{
  "n_layer": 14,
  "vocab_size": 6745,
  "positions": "learned",
  "bias": "all",
  "init": "uniform",
  "init_std_qkv": 0.0265,
  "init_std_down": 0.0,
  "beta2": 0.99,
  "grad_clip": 1.0,
  "schedule": "wsd",
  "final_lr_fraction": 0.0,
  "doc_mask": true,
  "train_tokens": 219300000
}
Each number is 200 + 20 x the weight over its row's rms, rounded and kept within 0 to 999. Layers, rows and columns count from 0. The size before them is the row's rms in percent of the matrix's.

# layer 10 MLP up, 896x224, rms 0.116, rows 556-584, columns 0-55
095,249,194,196,199,221,167,211,232,184,218,208,185,180,204,191,212,206,201,213,190,190,197,219,196,239,188,203,224,190,218,141,211,207,223,171,205,208,210,165,221,199,199,204,178,178,220,218,201,155,202,229,188,172,214,219,203
098,188,191,181,200,179,214,158,180,170,233,218,154,205,194,223,195,178,209,178,182,192,196,205,216,178,172,222,178,208,169,169,240,164,205,204,223,218,210,165,192,209,169,215,214,177,233,199,215,205,209,200,208,198,202,217,205
100,207,219,203,229,204,178,192,208,163,207,233,187,183,197,166,211,226,200,181,178,176,182,183,200,219,178,204,164,200,243,185,219,185,218,195,218,206,212,227,204,203,222,206,221,182,191,224,214,198,190,202,186,204,194,220,190
097,188,227,228,225,181,208,193,217,181,187,210,187,209,227,158,231,197,182,184,195,202,196,198,164,203,213,170,204,179,182,175,213,203,178,187,207,201,188,229,158,201,245,196,208,207,224,194,164,166,226,203,215,202,234,212,181
106,202,199,184,182,192,209,195,201,201,234,254,204,220,186,213,210,202,210,170,183,223,204,220,207,206,200,190,186,201,214,186,211,210,171,179,246,208,220,260,190,202,217,197,212,218,199,230,185,181,206,216,224,200,191,223,206
097,233,215,172,203,161,208,213,189,186,228,192,248,192,192,200,212,217,196,225,190,210,173,192,189,200,181,190,212,207,235,206,185,209,235,206,240,206,214,208,198,211,228,198,236,190,208,183,188,207,242,187,216,207,272,204,207
102,182,206,190,200,216,205,219,164,210,213,166,164,198,199,194,212,224,215,226,213,181,192,202,200,188,176,197,169,205,217,217,175,188,190,201,229,201,227,192,201,227,170,215,220,199,205,195,204,189,235,206,167,191,192,179,203
098,211,216,220,185,173,203,223,188,185,190,244,202,161,179,206,206,185,194,172,212,181,147,191,199,182,246,199,203,212,225,208,187,193,165,192,202,230,172,158,214,204,215,190,201,211,196,175,230,201,197,172,230,198,199,202,192
100,229,197,168,165,192,208,188,231,187,197,202,199,201,167,225,209,186,225,183,137,221,208,200,205,243,231,206,211,202,170,202,213,205,227,224,226,165,206,199,219,217,207,182,186,232,213,250,220,188,192,198,195,182,208,199,208
097,230,214,193,225,193,235,201,190,173,214,170,219,182,184,221,230,209,171,212,200,206,184,238,181,173,161,194,213,188,225,179,170,208,166,180,214,205,213,214,202,218,201,198,224,221,207,190,202,210,209,187,170,196,193,205,217
103,208,230,171,206,177,217,197,197,204,198,190,206,172,192,233,221,178,190,195,218,179,189,218,210,169,159,194,217,184,172,199,201,183,212,233,188,179,202,222,192,181,183,218,240,198,223,186,177,183,204,206,228,192,199,227,207
097,222,208,201,209,225,182,194,233,199,227,176,206,197,131,223,214,213,233,197,203,204,177,181,196,205,192,210,221,191,226,162,201,194,182,215,211,204,227,195,195,210,214,142,196,180,209,227,182,182,164,219,169,215,195,196,204
094,218,184,177,179,196,206,166,191,212,195,222,191,168,163,201,182,179,197,191,178,192,188,193,202,212,188,196,263,186,174,215,216,188,193,149,192,190,224,200,197,200,191,208,187,178,208,211,203,193,199,176,211,200,223,220,197
097,199,189,189,204,214,226,173,221,205,150,235,168,190,192,171,228,227,233,224,195,206,224,214,199,214,202,171,182,216,195,190,190,197,227,197,193,198,233,248,195,206,216,199,174,211,200,207,198,186,177,225,178,205,190,188,204
103,192,214,200,210,215,219,174,160,236,177,187,227,196,178,175,247,181,262,217,207,182,185,208,188,230,198,218,191,208,186,197,183,225,200,209,207,206,221,187,198,171,167,195,198,181,167,217,216,183,218,177,171,239,191,201,191
100,197,204,232,174,203,213,176,221,202,189,178,185,200,174,208,160,175,249,198,198,187,225,204,183,207,222,196,202,227,172,171,190,224,202,204,205,216,190,214,188,178,172,208,177,178,215,150,205,228,188,216,192,152,230,221,191
098,183,175,175,188,238,174,205,178,224,209,202,214,203,177,195,193,194,208,206,174,206,216,177,172,225,194,227,255,189,203,190,233,169,205,200,216,224,206,198,155,175,224,206,244,199,222,191,225,176,234,174,223,199,234,182,195
102,180,174,185,191,194,192,173,196,160,192,225,182,195,239,216,224,207,207,201,205,187,217,203,169,223,184,197,194,189,222,183,197,220,209,183,192,206,189,219,196,177,158,202,224,195,203,207,169,169,190,179,173,191,184,185,169
101,209,187,213,167,220,187,215,173,209,198,202,193,219,207,154,209,218,164,214,223,187,209,163,183,192,197,164,205,212,225,173,194,192,224,232,216,240,159,191,216,207,186,191,192,231,159,183,186,212,218,194,190,180,202,183,196
104,208,188,178,182,182,196,190,224,220,211,172,189,188,207,202,171,233,181,232,201,182,156,195,175,171,210,191,177,221,196,172,185,194,195,221,218,166,213,187,234,194,227,189,209,221,158,194,186,218,188,177,204,176,174,252,169
095,191,177,210,207,208,216,174,217,204,208,175,218,211,209,223,186,219,208,238,203,194,219,208,195,199,235,200,163,186,196,205,200,194,217,177,195,173,229,179,233,211,188,206,175,216,178,215,215,214,213,182,231,186,141,207,224
096,197,209,181,227,199,211,226,214,207,193,203,213,204,195,195,228,238,213,216,220,196,205,193,230,178,199,207,215,178,199,189,200,224,203,185,169,196,254,188,167,208,185,205,193,171,189,203,173,183,219,193,221,210,225,180,225
098,194,199,182,188,192,198,192,198,192,252,187,158,186,213,216,226,187,174,193,194,206,159,203,198,173,186,198,196,191,241,206,175,222,191,228,191,214,192,180,203,182,219,211,199,184,193,219,194,174,177,189,239,181,263,162,167
103,182,196,179,214,191,241,189,221,229,203,171,202,159,225,195,198,181,213,181,197,229,173,237,186,217,187,189,190,213,217,176,194,196,169,171,178,221,215,210,180,175,178,217,165,191,199,201,218,206,202,177,220,202,169,204,168
097,189,213,172,226,234,195,207,184,208,210,219,204,214,171,201,184,218,207,214,176,189,191,211,196,196,179,174,191,216,183,224,221,248,190,217,198,189,192,210,178,227,195,202,207,191,170,207,196,215,254,214,190,164,197,201,139
103,201,201,202,189,167,216,218,195,156,214,180,214,180,176,210,181,205,194,176,176,196,188,195,179,177,185,194,187,201,238,164,211,188,208,214,187,194,213,189,183,192,169,203,189,189,221,195,215,181,167,217,227,201,208,172,206
096,235,232,218,204,174,183,210,161,194,169,197,197,181,215,206,215,142,220,215,221,202,209,234,197,172,219,199,214,196,211,197,219,230,231,184,195,206,215,222,217,226,200,196,202,207,216,212,212,185,220,180,185,194,192,202,215
107,188,206,210,239,174,204,189,220,215,197,219,229,209,198,195,180,226,181,197,205,192,216,216,228,229,185,218,191,216,193,217,209,232,165,241,188,210,213,178,222,201,186,201,182,160,207,185,204,187,188,197,237,172,208,241,198
096,208,213,192,188,195,214,198,228,166,197,216,178,236,227,159,171,194,169,206,209,212,175,178,189,163,193,196,179,188,226,222,207,206,179,225,207,198,179,162,177,184,207,204,209,218,188,211,204,209,187,183,198,211,175,190,206
# layer 10 MLP down (transposed), 896x224, rms 0.117, rows 556-584, columns 0-55
097,207,207,216,178,186,211,241,168,213,170,204,211,173,159,196,212,189,160,219,178,191,199,172,203,170,189,226,191,212,194,202,198,199,182,230,193,181,203,229,206,185,245,171,202,193,237,191,180,219,220,225,208,158,202,226,213
100,199,196,207,223,216,225,230,162,229,203,205,200,190,210,204,166,191,200,198,214,219,162,209,204,206,225,214,202,273,210,219,205,204,192,170,192,205,166,174,190,182,161,215,232,203,226,201,221,188,158,175,220,177,204,195,194
110,214,204,172,231,172,193,206,234,173,190,218,179,219,200,187,194,218,205,203,190,194,210,201,225,210,227,221,191,203,219,173,205,185,229,198,206,237,220,196,195,214,208,211,199,195,204,201,221,204,188,223,203,225,187,195,167
094,213,211,226,215,213,198,223,238,222,215,209,201,189,185,212,232,227,224,212,219,205,189,209,217,183,160,214,199,243,156,166,191,183,204,195,212,193,195,171,173,218,182,167,176,236,212,240,170,207,200,185,189,194,211,208,188
099,200,163,186,161,192,196,183,157,199,222,204,194,182,210,186,161,231,220,238,211,235,208,199,193,177,188,196,189,213,181,169,179,206,204,209,198,183,211,201,214,166,207,188,211,179,218,179,169,217,207,177,212,161,182,194,184
090,222,180,231,182,208,226,222,215,238,194,184,186,215,223,215,189,182,182,150,196,211,204,208,184,190,200,191,184,249,197,174,202,205,165,192,204,202,197,202,193,151,211,208,165,223,185,202,195,169,194,189,218,212,152,181,219
087,212,224,190,212,163,178,189,187,200,176,204,224,206,166,201,225,199,199,184,207,216,234,187,163,216,186,220,201,198,175,190,229,194,214,179,190,210,168,218,204,200,182,231,166,197,220,237,167,205,159,213,214,205,235,235,233
094,193,199,196,190,185,216,199,213,234,168,200,219,206,214,190,209,221,194,207,215,186,202,175,191,192,200,203,208,162,220,236,203,216,180,188,204,192,204,254,193,176,181,175,220,209,203,157,192,180,229,208,228,202,191,197,204
106,230,174,222,195,202,189,193,190,203,206,174,192,191,187,190,204,152,235,201,226,188,189,180,192,183,242,195,202,223,182,218,167,228,215,221,179,192,215,194,213,208,172,193,218,174,195,211,215,202,205,194,203,186,214,220,243
099,178,198,238,177,213,208,220,193,164,186,216,251,191,185,179,215,207,192,194,189,198,195,208,219,269,242,184,200,198,199,217,194,213,205,184,169,205,168,230,215,196,230,237,233,199,160,206,195,213,219,232,200,180,180,229,220
091,203,218,218,200,220,171,203,216,219,194,238,212,203,243,198,193,194,187,230,201,162,210,221,165,222,230,199,183,188,191,197,180,189,144,205,190,197,202,166,184,221,229,165,211,195,190,190,190,199,233,231,191,207,205,213,227
099,203,179,203,216,221,186,200,239,242,193,207,207,187,171,186,218,187,165,211,203,197,184,196,192,217,176,189,211,173,157,209,192,197,228,226,220,187,183,202,202,191,212,192,219,196,235,194,207,192,214,236,187,229,251,199,204
089,196,171,208,198,161,216,176,211,218,207,186,241,217,213,208,207,168,220,196,195,208,194,177,206,210,180,167,209,189,190,197,215,184,223,192,219,191,168,174,193,210,202,205,186,207,205,201,211,193,194,176,209,190,207,194,203
102,207,235,183,198,171,152,200,178,197,160,205,200,204,202,217,191,214,200,188,186,176,211,224,185,185,161,231,223,191,181,216,203,189,210,217,200,178,183,180,205,228,166,221,208,208,194,183,172,186,235,202,205,232,195,210,164
104,155,218,177,219,203,229,194,245,188,174,146,192,212,226,181,213,200,176,206,210,181,174,211,220,197,191,166,205,205,220,186,211,200,185,168,180,182,202,183,145,174,176,213,209,222,193,194,193,203,241,203,228,182,170,209,184
096,195,214,217,238,193,173,217,182,222,200,214,211,197,236,190,209,178,191,210,201,179,177,202,206,202,166,206,216,172,208,174,226,209,209,207,209,208,174,204,206,230,185,174,203,179,220,202,218,185,185,181,214,221,200,189,204
094,216,208,235,235,207,185,213,190,230,237,212,182,245,218,174,232,203,196,169,197,206,188,151,212,170,204,180,187,196,178,227,193,185,210,176,178,200,179,226,225,230,203,192,193,213,186,214,188,224,207,208,252,198,220,190,210
102,185,199,193,210,206,211,172,205,178,200,175,193,214,227,185,182,215,186,216,183,186,245,191,221,202,215,168,167,177,189,190,186,185,190,200,204,190,205,202,194,171,195,195,192,156,184,203,214,197,173,210,200,235,228,222,208
093,237,184,172,222,227,203,178,224,190,187,215,223,190,202,233,214,197,164,209,218,223,202,208,178,180,213,177,220,230,130,188,199,181,199,166,193,159,178,198,199,176,228,231,154,204,222,187,220,190,190,219,232,206,223,181,200
102,185,213,212,223,223,193,181,195,219,147,211,200,213,175,176,211,195,219,183,234,218,188,235,199,210,234,207,174,182,206,195,190,205,193,210,200,183,240,189,223,186,178,191,216,197,225,176,205,181,231,225,189,211,217,195,204
094,196,178,208,208,224,161,188,189,208,200,191,217,212,209,199,216,183,184,199,168,167,194,236,176,173,196,172,202,191,186,189,198,207,176,199,203,208,191,257,238,187,186,174,223,215,225,180,182,198,188,218,165,196,199,205,214
093,194,185,189,171,218,207,214,167,205,173,175,174,200,202,206,214,208,208,177,188,200,172,173,188,212,175,191,187,223,194,228,218,166,200,231,227,210,218,199,184,187,189,191,189,216,220,221,210,190,199,216,171,196,216,175,187
103,197,211,198,184,239,193,196,189,205,173,181,203,167,175,164,166,197,203,197,206,181,201,208,234,209,180,195,194,180,221,217,179,186,170,182,207,201,207,227,230,199,212,174,215,159,255,213,203,182,203,190,211,162,219,170,194
112,235,197,227,223,169,185,183,204,180,193,187,235,205,173,213,211,226,188,174,180,187,215,189,182,164,205,151,182,177,221,213,214,209,220,219,183,196,191,210,190,189,210,199,202,197,227,211,213,223,214,195,201,206,147,218,222
092,209,201,198,165,184,226,219,201,219,207,155,207,185,201,197,199,173,224,195,211,225,164,224,174,187,182,177,191,206,152,185,197,208,188,222,203,212,194,223,194,186,211,176,208,224,214,208,217,217,151,187,242,226,194,224,230
103,195,236,198,179,202,199,182,184,223,185,199,191,188,192,219,165,237,198,216,185,189,223,208,216,169,198,173,202,193,177,211,202,195,238,208,187,160,208,205,185,155,221,194,197,195,203,215,197,206,216,210,202,217,168,202,216
100,185,222,182,200,205,222,230,188,173,179,216,240,163,170,184,189,194,205,217,205,195,198,186,176,219,223,187,180,171,222,177,180,174,188,185,184,195,178,202,198,214,214,221,208,225,191,204,200,232,177,189,162,194,231,196,220
096,224,218,206,171,201,215,238,176,161,193,173,216,194,168,229,179,186,219,192,187,193,197,153,216,214,182,166,204,202,226,209,236,213,222,179,185,211,206,218,187,178,213,226,181,191,236,208,191,199,174,210,203,208,189,188,200
093,194,211,206,196,231,192,161,202,206,185,196,180,231,237,203,185,187,201,204,176,195,214,188,209,245,221,187,183,194,213,197,211,187,188,182,219,194,224,199,207,186,182,179,191,210,193,219,193,207,174,226,202,192,214,204,171